python train.py --norm_place="pre" --rope_fraction=1.0 --init_std_o=0.0 --lr_mult_qkv=0.7 --lr_head=0.00949 --schedule="wsd" --decay_fraction=1.0 --doc_mask=true
Each number is 128 + 24 x the weight over the matrix's rms, rounded and kept within 0 to 255. Layers, rows and columns count from 0. Numbers have three digits each.

# down: layer 6 MLP down (transposed), 832x320, rms 0.152, rows 584-638, columns 240-319
# gate: layer 6 MLP gate, 832x320, rms 0.155, rows 585-638, columns 240-319
# up: layer 6 MLP up, 832x320, rms 0.164, rows 585-638, columns 240-319
down584:094078119085172115108174109102138122126102146147123105124149122149122146114043090128123164140122132163107152209129121122116121159150114114125123121121138132121111155117138145174114148102152104116144110182150178129141085165155172170154105162
gate585:135130119121122109117139099132064156119140117157170133117155150127146094144144109118152095141114161154116138137175141145121110134141141139160106149116093116153118131097132130135096160133120138109171050107128119083128098087128168135113143121
up585:099171148149134087117135109130101100145090145150125151139079155151139133129106112144150097089103154069120120120133172094165170168126135145119124192109118165175109156142111159113148168126175136157133138157107155146107104085156150162090167136
down585:146117165178183155113146129091127104105130176148126160124140142123119109103145097094135127103132168127173139088124130141115126138164097105101119179155149081168131150109089138138137144152113098146120155100129125149101155125113115118105094104
gate586:132102102130150147080116149103157089078143107111128134180124121154136141108115121132085085098132100168127119164157139135140166103155136164094108123161175123142119128139115130151128121155108173128116120105099118109157113139096114137118133185
up586:137135123117132095136153123145136101086133159143118115119139115129107097149133114101176122104129155148149146118127103115095135130169154120115139129114112157139123140159110101086122140084115125114091142100126138134117118175125161082114134103
down586:126174137111118096129156124114145170114125161152167127120139125087135123132138111072119122081155134135129146076132102155151105128141129117162129133115128140067139139163151103136105142109116113109118162129137158132130111102142167141113138110
gate587:127101142101142109149126125143144166121088112124122154145149136130121100103091129139107140108134146164122133176096140121120111105089168148131144103178128142125091128066117091129131090136188074115149096157136135141168143112155127128142109124
up587:105162164111158115138092083142134115142142161100101129153158161163143149099115181106142162116117164088156127121172097113151098128159130146094169130143119157107096117134102109112107121116148107102102132113064109096148139146092100141087141155
down587:078136111113062077095113142087106124085146151120131179116118091127089123147117182136110120091127136118145145128136143152124153119138133180071108133124158125145119136091125146108128131106172123115125086166124076118162124115131111128157134138
gate588:134132176121121167089130174107150109116142128151117168129158130142122105095139114141138131123108095136126064135131134131151115144085181170134084114108138097143104130094125113139109132143117162148102141143092107120108130144090099138136125144
up588:150088080087099096098090130141102114138142162150099139115161139144106133147122132120086132129151131141133137099151133180130122139140121089105142132123143110149134065128147133125131179126101142131085117141098134138119085126125126146119097151
down588:147094091138135079118138154136125083090099113130138160092122133148107153110121155138123147106104124108116133160131119108131133150143117117102123138104085165162136105149163123145149141161131108151108132130109128140158130080117129152084121136
gate589:101143164108100159134144172084079147137111139110151154120107108140123112168085160157138115148128132176110131121091100128115141096098117058044139123156111127107161147145109150157092108138122129081175099164140146117121103129143115140135138140
up589:120097104101077154150126185140158117160120101105122086126086129121118106176145158118103126151117123101130139140140120115099166115115134090184136143148123124132113111112128164206128115101141075110110130084109121125115103115178110116118132154
down589:054149146106090135144151177154154120100121135138082124143131163133134140090121128127132125124124139090159118145124136138115114150129180120168149113128112176172144120151153128125130093106086112092115098150108130109104110137126128107105131135
gate590:125111117131117131106070147150129169172153105120117130118102143119134138120142115150092100114133098097116103119133117144156107093096110178167120082077136140096142149123111173150137112202124103102102138163160148142171163101138074123121091116
up590:127173132133167120166118147101099109105120149132168158106130153159116099107127124110147141100111102154090134101096111137095150132132136094115156125160102096128143127124096168164137176119158114148126144148101125115131166160110141125099122134
down590:127135156174074147152139150135155155115175150079120120136131116104126118149183173140132104105099078144078144102111131157086126120163124134094100103087132143091138155108153158122149118109168141131096133163071144134177134149135078161097152130
gate591:169161119104146106129077177063108152107116099139125184148120108111128133107146115101109140149125137092109160131120164130122063124133132160138138222126105134165107069130118165095107101126112086127130146105138138136146137132134156105123116138
up591:134136140111086089125104103116100155146160121096103097127160140122110127099140127100126122128126116174164176085144131143138132128101117136132157116131138133149111151113136056119131116131129120126169131150109148147116152119142132155087179116
down591:140117107140080123144100134128138133121159079133137049108126123177124120167148185154111134124144152112131148119128161097173114149183114118107127136113090131142107129138151146157121123143151119170135134101128158119074114130109123122130137103
gate592:137145113120132143120113143120137142109141166115102059132195130139145105118163121132124124130097116146144150150123125094141151131123136154084125124128148126126159131143147115148149114078131135112132183115111110165132119143163098140138143149
up592:120123130130137139145147121100125148126121125117138134084145142125103125150120085123158144109141103105146120122106129096143169108142117120119154162129146161126153107150137098100135137125083117139107160155127110108124140110168156109125119152
down592:095126098119123136098109165147148107111145104118109255127116081145169113122122157140128091152097129154110115121128104130122132120100132154107127130123130105142106129130122095120122142124165121150141127120127139118106112130109101140129123136
gate593:134165141124138160104154154093099130128137134136149132091130138161133111134130191161122139113162163150128126165151169164123118133136122114098116158118102114131130142084150099156138142097150133147184106089083136125124162116135133112177110122
up593:121138128076128132110105089139131125128130133091184125118118093091111129127070135148082126111098131148092136141155195141084149139184130130152139127109104171147134138125131097139134126155136123093089111148114141138133130162131121153108131121
down593:117138125116125107161129124105140124115091131172120090158124123098146160171152150099115120164095100141130137125106118120103137134152128102147150153143133117203143109124107119173085116154101157122128139136151127135126183163182096125124141127
gate594:140120106139112125106156158146174113077148145117106144101152126102136155145178152108116127159154110161168106164121111102119113075128149123142138152145093117112138083098101113130132121118124131135127088107121107130139163099168134112101091173
up594:145117141101094109137208153117113111140102119142157084162114140113098112151110118164143121090138119124169132107132109143118107153108138121116132100123113150118129124092125133149139110123119093146125163143134121137134163102150103143129193127
down594:146145106138157136136134177152086137100144111117148111165109133084149151118159168091099134130109124083115186133162146088171112122133111114136102118134144136112118152143136140177115134124120126145098142133109141138118166092132142125138163084
gate595:125123140154180115136130144152124124115199107182144127094108104180132120121119082106124122145166123154156128142100131106128124114121110095096114107127081115131144148096170113136152124149087149147139110107111141157117099124132114108118140157
up595:153114069133134123151164157159105115139147107144140146136113117126126125117142130084175141137128138125151127172091093114079138119129117105130111124155100097100141145132163128150150116117140161118104122150099128122135142152110124129103146080
down595:108151142099145086143113117134105121129137160111107107119142094099138138126146143141136096112132086128119101147136147109079111122115104163096153128079090110122144112110102141164133152136128107083185105131073121179133111149142144104106161114
gate596:108135097161110132123144130129110111143113141163101176148102169136152129123094139127136126138098121145099112155148110143110086137135134099099122139188070146130149156096126159122068146160167130087121136080079113124171124108123124129149114171
up596:105164126160162111096115116131149101168108161126147162118100106113163105146114128115109133157171112139077132144111146096127126142101136151099154119128118126109144105156099170131118143121145143129145147119110149089121088150163118121118149126
down596:116140134137153152159134129135089104124166088143125164123166107182156110113119112118096125133183126172126110169115152089106120104150087150133142153098144091115105142140135104110117139137140109191119151126169106085107166147156127097128144122
gate597:123131126094173154135136118119064116146106099175109173152076118116167151104139133119124138086147121129118113111126112135141183116142087117189135116092134190116137133166098114142120143159144146070059090130110120114148145110171132149133109170
up597:131149135165132153143131135099144167134160111148071144137124132092117146114144125132128089146131095108179140083138077127144165106134103128098137116128114114140097148129155114168173134185139124148100125136133106119116145165105104126097128202
down597:168119102134099106141132155123151151127122142123146123095137150148150124182083114142109136112116136137139141138108142098082196101091118127137127143124136110106118128122150130147117130192128157133124133130152148156149118116125132132157091117
gate598:136151141139125110156168088106103154143148131122113117096161168105114059112135123137108145124157138115127131117106148145098148131157144085129130143127145095110137107121075111111117087164141137176089116142155125077140128127130151154154154126
up598:128092112113121081159127073093113124122129164129106122169136135123117129123133089118139107124092129083164120082127108131129130066180151101155127134095126160121152128141111128157105179134139120127081134109106100111167121112113122127123108097
down598:080126109125117075195134120112131136147103082117132184119073079139135082148132129118096136140149100112171106124114138153154116140152070156134122156147090092155123144137110128169139128182137160134125142100106103130138145100129137134088112156
gate599:102127125156118153130129125170112084097162155147111140121161103141116169149106127103097159152128109136166140165144094147118125099133107153130136118127125127127130094170161116120106136145085141132139107154113124093172116096136117138091128163
up599:134163140137171131102129096139128098161152125148128112113114109148136130092154138107107107098155135173129116160123101123148109152149096144114112113127163171149089127119122131113115094147126100135132161145107156082080090155136143145158160118
down599:140141116150129129149107132159128145165141140147127080161130139152152109176107126144117159124126097112124095133131158165098142077146126118150124117135147164146153136114071102139081149092085129182118140172101113141128114144147151159162126109
gate600:121128126083119176159136084140133110114132144129122121112123142139127116079140153100109139097119128160143135079106109109107136147161140154111128158155112130146155155158143112145085147188148130143144137108171109135074131086156152168133145151
up600:118102084138086121132131145105150136126124086135135104116164136190140096114166122090081122156127121089158126139150080144144099141160147085159110126120134139125130108158127161093145143144154151139148145142135102156156117153132119107168160130
down600:081093148120123114133145104120147164156113052089114170147129146150194075106120166123134127146109110130084111125099127128102157105147110105109139133125137123125132142152115093137133117127129144116129106136145109155099127163131141108137156138
gate601:127134135130112140176093119139146091111141127134129136099143106124123115169115118113151122153145132175144105127114102130110121090105151129068156135106151101077097137115130111094132127137166102138134115160134158118165141097125099159124134181
up601:147149140110087136130109107112128112102160130095145084139163146086114125121126119108115157128116145134156126171166136169165138159118140170114170107117108130120116115131130131102159141106127144193086153157089139094123138129145116114118130087
down601:113175092102145127129103125112127131168167110144156128121145113083110077114166122121144135146116149088151150132134102112098115146131110126140137127152188097097122142123141127112150112144124113106118154136134114149127145149094146112155167150
gate602:111121113104175112120127116087167128116146128135133131119102107154137108109156159116120116111096059086071128127076105110101112089116104125167144130123094155107127104127139103166106087123132091155125143133085105097109107145080128113113091113
up602:132126096102140116118153140149124155114138132126134164143166156128126075153143131133158138130133147093094106103140116142113138100149126133149085119156131093111174130099114153150081107167128161121115177148117153130157139136131137152142141140
down602:105121124140118138133132115128090132106116083165107122091085098123119095118119100140121126079116114106094103130168119132084128113139144133119120135112107106086104108121088134110118190122120136122109127138097116143123147101187144145196181099
gate603:129152139104118148107140110068142114168122143137105100153103147123129178152160130133088154129142118100144155110118092139106096152164084140119116159168100117117118102162133149194159094114151126108129130160121139118146109078140124125109173147
up603:119144150130133164194166142139132180130146092125086128123151110136157131113140134105152151099157097117104091170194192125127117170127126129157140113110158122137116157104122083145114181155083097153114129138153130149119118143092129149090130102
down603:105153141102136135125139107124185114124127129112128168144100151141130135164113160155125131153144191126139126146124144156094127129125144128128118159176126101134113111134095143126172175142114154090135091120111128133148162109136136100166168125
gate604:123142133157121138144159112161106136106120152139101141140119158104149166144133094150133077104164137141155117148096099144103107143083144090179127133118100087131124118152150160130107133146149136156107107131143160139146124150173115107126122117
up604:088143140165107132113100112140128120117158137149120134168130111100122137111089110105127086111139109143137130135150133137137111110148143164149118162131131157107127150093155158068148138122107134140099134127146140077078144141109090147136125155
down604:084073148142115099158103132171141134163137140117089084129142113105134098184135125112173143165131116119119122157165117084116098109102113122134101151133116146178082111184149114123128130147119133094135114157142080125134164094101099171156162111
gate605:135126122112134145098121137110148132084157071163130168111120112130140154101165169142136120113113086086160145193124106122173124126157123138113157145071113138084175134116118124123139126117137136154126160136104161128088129184113059086134149103
up605:114136154092105120130122147141109126148117151143121121119077123147109113139093112119122133117145164077127135096093148100117122112136149126118159110143127131114152150145126163184081128130103157119150130110144118146149116122089106181155124097
down605:121193124120125144120157134109136127165104153121157153108144133116158101128082171153127151139096144122146139084165144126078076113094155126123144148119119135110111130154147123173134112132142121129162140175154149133081122106159116148149147119
gate606:132107118157143096141130122120182113181132098153150145098138154142142146138153147129103119161127129164142140135148148103144122146144131120119073182156134110144107172147120136098127171120113140133136103080150117151144125144113141144100160119
up606:155149099161118143158155143139096128116151106137209129150128164112103094162108130146136109068147126120152122164114084155113152142130146159078164132151115152133126135175136165101128120090133105086152146148144139149145160100140084107116103150
down606:124145134113124126106130158143120124093131143101133114138107135119117164140072137141124116139146173145127136136140151126141152125140132156065116127121149119165135169089126129132146166164137165114159150091170070116118095103122120167094085120
gate607:141108098113128110196091150112135134159139131088095129099113121097129103118105109155113140140115119109164145150149124120162123126134134160100123116127108152129176141141148159156103145085160099169135135097099101128132133129177133139111105108
up607:067146158128109108154166128138109135137090135145119147140147120148156126116131124085125128053133086123154165135167114071104090150129178117151195131104116091170101124116146093153124143135136139124132114100072102140124130069175115112101086154
down607:115160159100115103155138108147116152219144107133160180156146130182165146113130113171114154147175152074122131106119096161145190184147173095091144124135108135102111129121190101113102142113123145149101115135111174143155116152142115123112164097
gate608:115134101164142099166091115138111160165170144111136133109105111109137125116126056114087122103145131141115118128124171164133121121158145146107128176124137125166100164132119089094104168134107126128121113123146136127102142107139097127125130121
up608:141097107133133124091090164094127093167122139135121184134148084150118150153086136155170115099144138125117148133107133115115126107135134100113123122145114096116108144119107087097129138100184115110069156173124151113145127096132138119130097116
down608:112149135140114152157112144134146097076148130141157124164090123089105090136109114121162065137144164140125146126133159117153058104143113089100125154144108124118127120126107154164060129141132121152169091082129130134123149150102123125099129167
gate609:120129113126152117057142114135120112097108169107167129139154156102160155099095177136133145111148125115127105129191102141127129115140128073090117153151132146150154104146172102122152107150135152175082077118127149100140134188146116148133120132
up609:122146148101148175104110133144099135115148080156108146137108120133133116135152163106169136091153101139174127138147096124118137156117105128143138137134051142139129141142140157124139122115116115159143069106186121133132101163109166107113113117
down609:140116113104149119142129116120130104117132135126097197090136168130128096151108133109102143142112154118124127078148131156134126109109095098142104093102120091133135151156177103141128116111140166125150119096162119143147122117113147127117125125
gate610:087126099140137136110139141157134138093115133101118179147127112169122161106116121099159136143166125108133155138104131140127124113113108146088111173093113124110041151088140076098119121156123123133083149104131140107154099107139097133080097160
up610:118100114157110119153129175110067165125128107113135118088132060156150096108095135140172154124140135099152133134132144111160129148098112133151099099179131121155100103134144127146079104116135148134123177146131129130090137120127164130117156129
down610:155186143125148152106171143129102122109122164137147064127122132105135092172137124156106138134117131143160177123093151109158056147111140114157116138080156156119163146135173107122132124156134132108148158115145134110122118120056129125142083137
gate611:092126159077138119106142095102120127165094096144070130154105154074157134137113147118093140152128160143132150130155123139138167139127136103185098135105083159159144106137102123108147101123170116130149134146133134125124154129160131117125163103
up611:096161142099137173150095133086150164137134111132171143139133114126131106103120136128104116128144161133098103137162124156161086131148139106143138097165115172164120151198098146126137157109111142128138103134149116153132106097112108144132086095
down611:125133092099124169103115133140112110109166145119169076105117128141086141112095119139150141123119135143131089130134157154164077089166120155072163092177138095122143171152120132150089163098116102102107124114092120129126134156095157135095154088
gate612:151139098116122097108108084152125124177106127146147089105140139136080091197124083111162144128152165130163156142088100130146134148169141137112151128109120131126105149131080140081101071110112130144104145151106139098114104077143101134157137129
up612:125114148134107139150149089128109104122138116110076171099103121121150126122114158145151140116147122086099159139142120064164086149153115117110161168174137145132143093137145172118094151156145132104122138111155152165118100122146086114089152135
down612:090132118101183176112072103123096155075122118103153118140123112138156152154172148102133101102130109131104136147149080138105126125133181116100153096120141158150157102142159164165095201157159132105151093134126124127124143099151123083083165144
gate613:112143174120141097101165122132103124144118119102158151188118118107132127127146137152157132130184178140130120141129156090083126066092159143124122173192095100187124150167106136104077133125158154107139107115161129155158117117155104067139120153
up613:150101098058109124133160124091108140117125129133123165132141119138093122165099099071136156099071142125127118126106125144162146144122131116109119095180176140093139122110119111150083109138157121177138109107131123140132092094122171129137118144
down613:115130175100150125113115154107137145140128121191134169129162119154132122128130144131104136155141120117134107128126154108084101117114133122150138149135158100150073100081120102092120092156102102159097121143148140074198131154147131154121137183
gate614:148154126131160128111109146127142114151164173121117143131066120130124161101103167149124127117143135140135100139139149133103141149111158116139118145138080116111137100109092097089139132149159078141097140100117125118183102146123144159121121081
up614:140115147125197117105129132102120142107123078154122120110139107157129116123095126149147078149127131134108137129128120113144095144140098116129164159088147165090104127134154161153123137152122155099108124142097067111134135164112153111107113123
down614:126105121128143096155148117125126124115136105117132062119112147125154110082152126127110142137136125104123139129139166169106132125114113128120158114138153149152127138141161132118097129152119122154125146134140109148147164121140139130093145097
gate615:115123160128104096127139136111166135151101170104134162129121139137098097124093138120097113085128101135127093144116113124085135152101170118145113130139096149119148147150105106106113159125138127122160082144133116099155123082075135129161124091
up615:127141091091138146124128132102131097116142102142147146103110141113096148155126131073095100092130077112139119108144138155137121119121145139167113129124085092128165127085121147130097104126141131141137164120155095115172116123121124111120108100
down615:118188169130096086112163159179132133138117100147103151134113140118102112128118174089162136113155105119124133121095103166123101131089116105148131154186091132146133154105115128123090118125147175142120139145068117119112125096134167135089142186
gate616:170127181103161143101121151120106115106095126092093161126123092116118132169121129148138155108109162140082099138109108101158121135073110129158167129118080118117117129127154107194153094134137158113131134110091126125126185163159136164184145102
up616:135141168085119145099106144144161141178133113162124099168127133105131108128123162109069133133164124122121142067141133165189157133133090115113134091114151114124136101098099132154142162114123103112148169123138116147131121155094078137099097136
down616:091144171109166143152146129155140153111117114150098108117107110117090068092156068101113141144106079155112089101124145128160146159177137109083155155087175138203063099138127109152121111073120124163107123141127105101137113112125116131159155152
gate617:117118147121067138175131114117094081088141147129111130120108166161116176162113141130143157151130140124111129141093152142158123153105120130126135123141114145132145146136152119059097124097148130123104146158145094101081130109146117092164089132
up617:143135104113146128158164166154136105116164122135145134140100125089082127136123109109087089126111141149141125095087152114156204113127141142097139096117079166137113141142178128104125170127108131106152144100100123130123153140130099113157144136
down617:128126138110134080128091116104116145128147160106152094112090115165139120149117131082101157122116136112172112116083150145148166174142136165107155129113180144141121177142167146144137148112141113119158151162123120135094118112156124132116123136
gate618:124114134125158144125082055090141104151128135126129164101116132112153108120108146117103130106141125176137159140144161128086148103176154087103142145136144103127129136132204128127121117157151119093112111078144152065172071157077123148145111076
up618:115173107132131144030167100159133122128104076142106140151154091092126154106125147102123129127143149106136153081087083134109135140139127142150058148146146131112136137120141096124121120151106151119118138113130163113097146156143125040126136087
down618:101115107148152168077094088136140067103128121117114115143138156165117150111172123137108124152145133096162165121144119128129141166112091188156131171112110100100111127115098120125184168144148172096109142101138154098112159152124148159133091118
gate619:130119098149164146123139121098122156127114122126107166059161125107086122119099148163123111102191088138102114177118154147131134149152144147106106119124108099121134139124111107123133077120167111154130130093124153116140119101074148148083137136
up619:124143156136143063111130121114136128149106101121154162066131122103168116143142128128174095136171130144134141119123134145128100130130102153149139121132142121161149132127090120105147107077138118113155156113118110147126113116108132144108121154
down619:113103155098111083121127120132131119130119136170152167060141109116148148149111139142170136091111135110131101128125127097127122153144112124144103129125122136133148138126153125152124141128172116092110117169117103107105161093109142118129128117
gate620:102143138118144166115157184132134143124128113180111138138104131147096118134079161122109132155151082124138131175129064129117141118086146124130124143112152154102091120099114149133142146127171136112136116114134134110167101144137130161092068138
up620:087137165091058166091147118148185134139104126148116121187146134138124115174117117168169134133155117110205078131141139190133151126156158143146111109126140098148099083120170148124121139162133153156115119107163160132143182135101142089091132154
down620:098133123140108106159095159166106135117084129152147172151152128108126100138148139118129145149123127162112121180152128184103109136068096194110123116111155134160120117094112116135146116142142123144134097087121106134109088107093117155158123151
gate621:142147107151147148121122128107106104139153105120135121122137133078107142125139116166117144142134103152111166131126161129174132072177110113102112141179142124168094163109139101136154066111118155105196144155119128125163145151137089107135176107
up621:142103163122127090063129151140148091120146185109148136120201134144106107109147098117145151111171144149135129116107089158165113143145130166123096149090154127140117116113084125117118120132162104168151122134138145128142083114156171141093116116
down621:111130149148130119131113136094114121146117117107120059125110131132062150129172132075127151111153137105109142124127089148104125080130121140107123122134113142112126136138147130154152150113132143120166138121107149139142120074129107163132090104
gate622:128144148134129103158124126152112144099168172139126106108129119139149170092166102181129128132091151163115071122122174137106123134139101150150168118136124103121157164135126119168130132123103098143128137136129130125098105156167120112133113146
up622:116156126095145164135117132105118157134127151139138111104141181113106136105148152100068109143159127134139169121166098143123140128156114135111146173137126104164122115129124091155148121122131126127128092148133115163150114110122132140143167149
down622:129116131123094127154130091128165085103108124115159059132153104147128113111133107063127125145148131156112126113116146141110132110124108119125149127150127134122102142142099116149104159131137139105135126124163156132137149136081154112137131090
gate623:140154156128098133115094126171117083106113143138114140103084106172130137175088130116144101108160150124113164122082152110149161132176132111156116126109105143073185129087130120130152152139149100156121167113145127110096140128135120163090166136
up623:126156114106119121105137110121084133146137096150119154145143123135084108097115084155117141105115112123083132088098187107157130143135150138135137100102157120118169138142169107175183177122132127127123107145149112118124150125112141098128085111
down623:147121117151128144147150096119141106091160144151147105134127097162168135157116089104121094134157096146137089124135129091110152109148140129139131113138086174106099104095120129148138182135113082142164142118123115135149144117122172128159136083
gate624:119153168143125147169155108103127091093148121075118113166139130131153120122134146160101114122110148182121118147132132086169123133094136148091137158149105147119153117174140163158107129156137108150141149135155093115193167130135116136159146170
up624:117117096112111117137105104095175142100166146078136139142099110167097136138131060156110139182140110153114097131114148116135125142119101155131079142112110173118110129134111063063125118167134162147136132171112122169106134152135125153137110137
down624:092152142114149104118167151112195115114135085103130165127125166087102160161096115144137134113092102171127104163105087136138138143130153104132131096142153177135142178157106120127170137125153139131117141115127154138143142178126091116116126140
gate625:122099125106127114141112130102125180168138127147098133137106132105155148064082148124131140085112142186134134148150113087126188146110110130102135154113140171143131111154109170125102090122177132100139100106124144117144141124098118140137106078
up625:152128103113146137116135144136166157120113152159132129118104118150124070089167166154130142138093144107100118107086161121122111125121096104136126113129074153151104113137150128126121129097145109123155141109134137122154147126133125107133117165
down625:135147107123131155075114116138126118098119123160173119133117104148142144175130122157139119142146148156180099127120112154135152186137167173118174131100139112145164140115094105156163160122141099104141142115085127149131153139142109113133177086
gate626:114138121138148150130127150120165135093131117176120150134156142147110123092137097114106120141056125090212157107127141136137092120137123116142137160156123159107112083145155147188133109184177113154160117127124131099118104118165155127098152159
up626:142096112094128077110119150092143186094134134124148108105097126110142149173157121128137093139102153126106098130148136099123150114114126178102143146142105113117114165173100159138121149116153130140150179172163144090121122103141129158118108129
down626:127172132171177134145150190098172108143113138143152126129160108138115148130109146130180126119103142165125123102126102121142113120137091105155182154120134127105115124141118170109136143166154170109124115160168128148176132125139119114107077131
gate627:099134100122097099155078156078079083133123124112165160132123120119121132111128117113113121098165122143109132132134121119137183113073116169127147146100133130180134128098137151108110121180148148126142162127180112118109104142120100119124134127
up627:075120166170116106173104132144124115134135121116128170130143141167156098145148148150097063134097117167135085095128129106108096110127086120117157128127134153112141130141148101116105116139167117092145082128131134140132107137095120117117140134
down627:168129123117150137163148135151116127120097107124122126170121133126112125077142117097083133139151100153144149132111134090186130120098076180154104170143136136113088121083131091118116102085139127084090187119125145109089119141110109122136154164
gate628:122165176103080115148153155084092144145091096121116154158126136173115170096134089134147149139092102130162119132152123103082117117113096150131151111129110128099104153130105137122157109109110136133127116082188132103130142127104074093095109142
up628:142131049144120124105139133119132107131141132150153113166136130125123147127129118128133097099083114125113111093145166113106135124140158116147084140095149140116175129110136138149096106144075108123117140189125062137119146125133121103148134122
down628:155171090135110110100165091139083163136089122160125113157176083132113127123084116118118180198079129087089151149138132118136128147101086139163133137131142118122106143147128138131121154112138130117098122122164126117121170125136123086152090142
gate629:142148106127181107148145128134148135148125172124119173158145134125122108150114110130119112130146115103146108106133124143128132116108132110081095155143162136115135125121150113114119142115112083113131119132142133112115206118126130160151099101
up629:114107098098113098111148069152142122152146153119143201138151119159086112137174139141163107100126167166146103151110144129198164148131168091138151109155146157131140130105158131121095174115149108123086151094148095160111117116107147122134127155
down629:159159138116142126137141130145146129149162135097123084178155114124143121129111070115101138124115106143126166157114126117128142163166109133135137137133133144119138125113075110130142152119111088139129105157139122129127140127116126115176090125
gate630:115136160158133132127149130109152095121134138176107130180122141119089173098148131084140129127092121112074104116123137136153116156138145109139138092107117153142152118107163137141133174131135123095121094112120143114098139126084157170127088129
up630:103064118107144093084146146100179114108123106095138126068146112127102159097143126155142122122105111126086104133151087154115173109111160123097143107113116118161118148113122106167134134152093078137182151134152182109088124176101114152140144142
down630:094113144127126111157114118141110121109094147123130153144134155123119104141155138145087142116160162121122109124109130155131129121102118110108131109138161156136145151122140129150104134122154087090152117172115085163156141161113107081156106122
gate631:143136109142150123124108148099118156091121085109084117154142094139121130112174166142105143124160165112140129100104123137147088090190181130110107113143163159102141138103116134125132064135118138078139098121132107151121147139123123108103119134
up631:133133103144124151108085151138074111160114128162130090101097165084126093120097147096115131079140120171127148131168120111127119134112155116134112097123087079130141116121132148131153164143115121146121154135133103076171145144158131154190170107
down631:134124151140157113154122103162151092079125132139149094129135125076118136159148121126120114122165102164105121145145131120148127102112099098109123141129131102139121110176134094110106132139119112175161091089124093088181126176103084122146157103
gate632:128131113147111145088153121108139094086142128140112104114148133095103145121120167094135100190135137150082140143133105137131150094110165093076135119084106110119146150125106126178111143163132091103171157119116107120130135129111141179117132110
up632:136120109152089157144098119144131109159098148125125136113153104139127136113102113124137128084124125113117118146133151115154119126125124171131138139164119132135133119149137140103086125097135121118173112094130144153145149116139147182122151122
down632:142129131141112137126109150131122126143138131137111108149114129129115131107130103144117081149118161100098132127156157092119118144151137162118141128166121079093118116148113104113096116128143117160127125154124197078101112155137162117105153109
gate633:125095136131136157130119110120139144120154131149121152130153102174125124080173129134163151128129128163143128160114151136166150101172145099106116170141109137136120168130111110169130143114117166136153092172126171141166114139121105116145121117
up633:139143110149140128143138162140134140207080105132119123178151140142152147111143092134137117131143126068147130139131125096158146146115147096149134123164121112116115148092120116104162114131102148190096133075096136115132108169097136136115093122
down633:132171148093127126148135102149147115113135099126129210105128116087144153116114153157111179124116104142127133140145133126094120145130108102153116127153099132142142124127116132184087105128122136140163130135175173130132099098147131115121150174
gate634:119153161139152103149129104102128153119098098163127143131147140139130100152128111145105129136160123111119157124079119131160107110122116106110131161107101141120099152100127158106133082145139116092147124108128119128150112130139140113121172147
up634:112121130113138154119130132138136104110107131112147140101102122121134100143116095146121128103155143135125152135086143159156127122113163114082134122121147137111144131132165171119110109141122170120115108152154129106102110085108141126088127133
down634:120123086166122128141080114124138175122103121119102153095127143154127105136109107163109134127129128126093103105100150155145131089115182139100156120169158142124069152126100137059128100146110097156139139131123121139179122121132144115090137160
gate635:135129142092149106105174120143170102154120152120084091118102130147119115125154144104142094076160119150093153112102134163104159127175166068113131134116103116107114126155099117079188143154116123105106116155113106128125122125119149131128145080
up635:129124143105182148139137137173110166126149121087157134171129130082124103126111107104158182132133118119157119126133141139148114130122100159140156174128105132145128103095117129178106112071142143119086117111157170134159127186128113127159123116
down635:119143153174154128132142123133094144130179130181110184135143134075121099145139117125130144105145150134126179059117141089120103129113111123123116144076156086145090069144101148146145157097119118136105125108143156109096079130125159152130103145
gate636:124127116069135155139137079170109122143176121102116104128130149157135130128093136110131194135150086116126151136148141161123103131159190132098126114126130102147121144143185143076158128138121140166122125098128173145135135130115139140124108144
up636:151093115143161123158149110115133168102122158150136106121157121134149110105091096086121120121164145153128132171174130113178149128143170087133091114138112131108165153160090158134140105152109140162148130170111081132107123111119139120086122135
down636:156145145092127118158124114086097164101148101148128089107132157079146093189108137101129090146150079151132123149161192142134183128071110113124112107142131139122154118130108093127111127150118150152109148115183105114070125131169151125147144121
gate637:133131103108123106104087126144147162148101101110146118110127122141147092147140110148135143083132128145103114154141107110119119112140121123120167141144151176107101140137080132153083126119151170153130091169102132085115127121153119121136113133
up637:149130131091113148127155148145114163100102139120076136136124101126126152135156106131104138153144115109125091130137162114163103115110147145190152115109153124139122128115116123136111147142148134117117114160106113134141134160117156142133098099
down637:123164117107110128107116137121127103131142099151096051120115144136128150112114112160149120133153111120139102190133103134114154154188155158134129110099133167120094130117096133115159194129125120098132132138120145086099150145155140122120120091
gate638:117144133127099136119130130106110166122093120112124159094100132130106110149134126116135137113106120141143101102116139118120106159141101100123127138176089116093179125117113100174172149133129126129079096086133091122128121160127151195110124111
up638:147160100141107125122078142126099155112129142111129139094162137096096185138123153127147087138110103135125096070170158138157137169131149143154119152151145139115122130144158145122170161110085137149121097084140123074106098124083133140103104139
down638:138130109157098144137146149118129148164095130136098137125138118146172112103103130153147106124115132079147151112120168122150109122128111108094114144127141137053142165066148136155116140184094096117124113089120071103118117119144140146092135108